config = dict(
    optimizer='adamw',
    schedule='wsd',
    max_steps=6675,
)
Each number is 128 + 24 x the weight over its row's rms, rounded and kept within 0 to 255. Layers, rows and columns count from 0. Numbers have three digits each. The size before them is the row's rms in percent of the matrix's.

# layer 9 MLP up, 512x128, rms 0.0689, rows 188-198, columns 0-127
107:155091129118114116109125158117156116135125171164109142137119113147146126127139153103156113142171112141100127141157071119131167140140082167102142167144132162096085123159129107106072108107077108126139117082148119144107170144147100127164149149144171156094116116125066136151119150116131101106137098148123125113113164137151155148145116121126104111108133182117102154130107150124140153145154
094:093166182088123149117150122111119163125164141138117121091116070094125114118126115142144164156152159121132158089125134143106106131118145137115115120110119134102073124157107164131109124109140107110157167153146105145081119127113084115143109122124139134099117101117131156157145088138136112148135146146088098059135133085127138116099135113160094103114124136156126133077132139098175097130160
105:070143128120140176153111119129088127185156089145144123112156113163129120129165096158160169132110126181159105112117141097112119117085107128096119165113157143092118133157122118095127120099115148128151121135136110161106094117146167120080103120121113123122097135149096109144091137112179152133112113145136134077128137130141153155092131105110139136138146135074114149095108101111099128109148
096:095126142112164127102087096134146141110131127160160129143145141117127154158099096161153137152115116138158110129172136158090163076165120158143121104108093136134135136157143101082094091158157161146149129124097145131144136129107155145144154104126095142092129130142155084115197124110131099119118115145139114132132117116145139118158197079156154133174120141125101107120125125120126133162103
102:124149126139118126143122130126112152114104083107149121135160115116184105155116136168123181122152133129161115139123161130136154142135127124105096094141088137121086124139163099113084101146104170102097110124143151130146181178101087142110108152143123144102124104161101119112111185135108138105145159100112132094110117147117122132146120097139154138103133075101100189083123146145129113147129
098:085150129116121115146086133153113113145113115126161154134144106149147117125143126138128172104143125100130140123080114169094166155112117160119149149103090097147157177084158136113109091160129130130144092120115154126138137129158099172114114133140154133096173129130112127116184144107117132139145161104175082146137114152133161099119161115154135103106172095160122188099106127117147116120129
099:141145120143172097095103141129105174127107154191112111075154169137117132163168151146116146090095121176151147150133140163141114120140110120152127113095117166119111102121124126137161114139107177135098096126139152161112159146105108101140119106121120157155132127116131143129167148127149115109127130151143087107107113118089135099173092070106084144146129137163125153127154136130145106101117
108:140117120140169135108119140149140142144111143157110108099141177127143113102151146210138111132104096132090170131176165094143160109162145142133143097143124142133134144156168159141140097137161107158140147116161139125143100127096140083140134140106139144109120131170141162124144167154073154136131139097132151102135075146140135140166112136147152134141170158105170121121125139104122115141092
101:105123175152102138144077142112129117136163108122128089168141133152157142117164109149127150123102125143122108136157088079098161116167101143102150142100137131120101141151123109107095163123121106159125128108163105102127137153125119108126092122130110143133091125150096157162162110140150182135107145169136153096133159111066086126105131125135111133091096098119128164104125159121099099088133
100:129147144132137114126094106148117147174135103104149108126138138136154153116104137164148136103127139084144148167176149105157155079118108187161118136135141144123117093113135156114153115150114143110135195127101130131126137108141124115140089127172147163129148142121117090177111090105125113126154110179092098157177155106085104102161136114095131146130156135144147111091112141105124111121105
108:126104154141165148164127145084096110083112117144166075122130119114153096099153082150105125161148118105086099112117143142132186180140132106132160113111146091124115100136144106098122079168148158124163156111128169139144152134102127123124127122124089121136142152156139114148127124143156142120118076126138149114106148139111151121116137096121100140143139086133150158154140148089101098106085
# layer 9 MLP down (transposed), 512x128, rms 0.0389, rows 188-198, columns 0-127
100:120102154180112144129094149126162096116139137065135136141081133115125140152109124138155131089115136141119131168103137166107108138125148101089164138163114146124126146143123138089118138155139109147130159139131087170107170169143136130145106119171169125144099123124124113109120114131139120136102121104154132180115141109158145141097127112118198141092085154134081101095073129116120130115128
100:145110093104118134156112129172126106154096145119143111126137149130128096123072104103145130141111140176115146155078135152136104147121162137125108123147158094126156148142154164119128108106088128167084143095130124152114146140154146136118147141137103145107139100142166168145126140129136119123130160170126174083048124133137129156140131111088112073128131099130163136107109116110101126125073
103:141128144125146146113118156137130148121138134103134137093135154154130184153124129163141140103102153149080178119123132140122106144140130159105134117135131095123121144148117117115118114147141132126164120155091134129120108128131125116126154123141158133120155139115134191103114082097146170142069124045123109116106072073129129175190130121124103123108100110090150128147155132075118117126130
086:093126159122146114128152127148132121136109160169151123162140155107139099121114143105110122114127124094147137099156103130109091090131123114119153126130142121139166083158117132092092094124097125137094171130102113125102138133151143130142123180137144117176109132078192128162139104147094129137078143168107158131117128141113092156129093128167119165084115109191131122141135124176143140134127
113:145130171105076165123089141165137126124159122122123174116117146099139132078164180149121143115129115133134146123171072146140102178144102115102128147115140109100139083131140109150153155149172116196123126127135166106113132117118123144133133144093087128108105129120128129099075124144137148138132145100134083137144112154097138137150122121124161128120149145152141134179122093118141077148122
100:119131109150121097147128126124106090141139139150163176109140133093140082112133132139134161137138164084096135139155107133146077149087120123116121075114144142151164165092162130118139139134130126145134161113136146126170103166138126167198138137166117117152091102116136136144129158118182136104121102109145154128103129119114139129162136134131118148168093142125110140169158135175129182139153
099:133118112137094134126140152176091156128153139146117101127154088140085130115140145097131162144182125142081069138121089148144139153131101078118129128148098117125138142161108116142082107124133113134141163138103129151136109112132126137147174152141180118151102148089168102123143088168132096122100113129129148145133093149111128141096112120131143146166093088164117083147132142125143099137092
105:135127109159200124121113155146129142112128102141083155112098202172132102100096104162122147084136164122142169133143138129130135119152134160138133162094120145130093148130104112122119087139130102128099162114147125133142100133129151128112128174137154133126142124126096169143134131084142153126096052080156087140107140103124142135077136110132112116107125122144123120117119138095128092144125
093:163115145142110145150110126143109132126124128117158096129153107131118144123107112111158127112147209089117120161107156157124148106138193090120125121098160127137099115064113150120154136098120133133059098056127150128110110123123161125105149141109139163126127134110144108165128123116161132146093111122143123109091180119118137141131120145113122117092145104146105072107112131125156129155113
094:077127143108117122105147140108105102136116146142161143124136155131146144103112083126160125118117181138141106135150151110136114144120113130142136110106099172094147156144170142074129084138115219086148142135137140120128113114151126124123119106146122112121126125132159152163153110121112117139072155105126153114121166158106122139104115138092067089147113128097115173098127118119151103146089
101:179147118122111117088125151145113134096129151131136122135072132104151143146154133149136145137163115117167119087147128118159136104167087165094157100115162159144119095144174154106143075151109121141125141138137131156127113133154104123115112118116209117116160160160134167163142126189107106136154166142137148172158120132135113107122133104116168158108139113123120128118155129144111150132111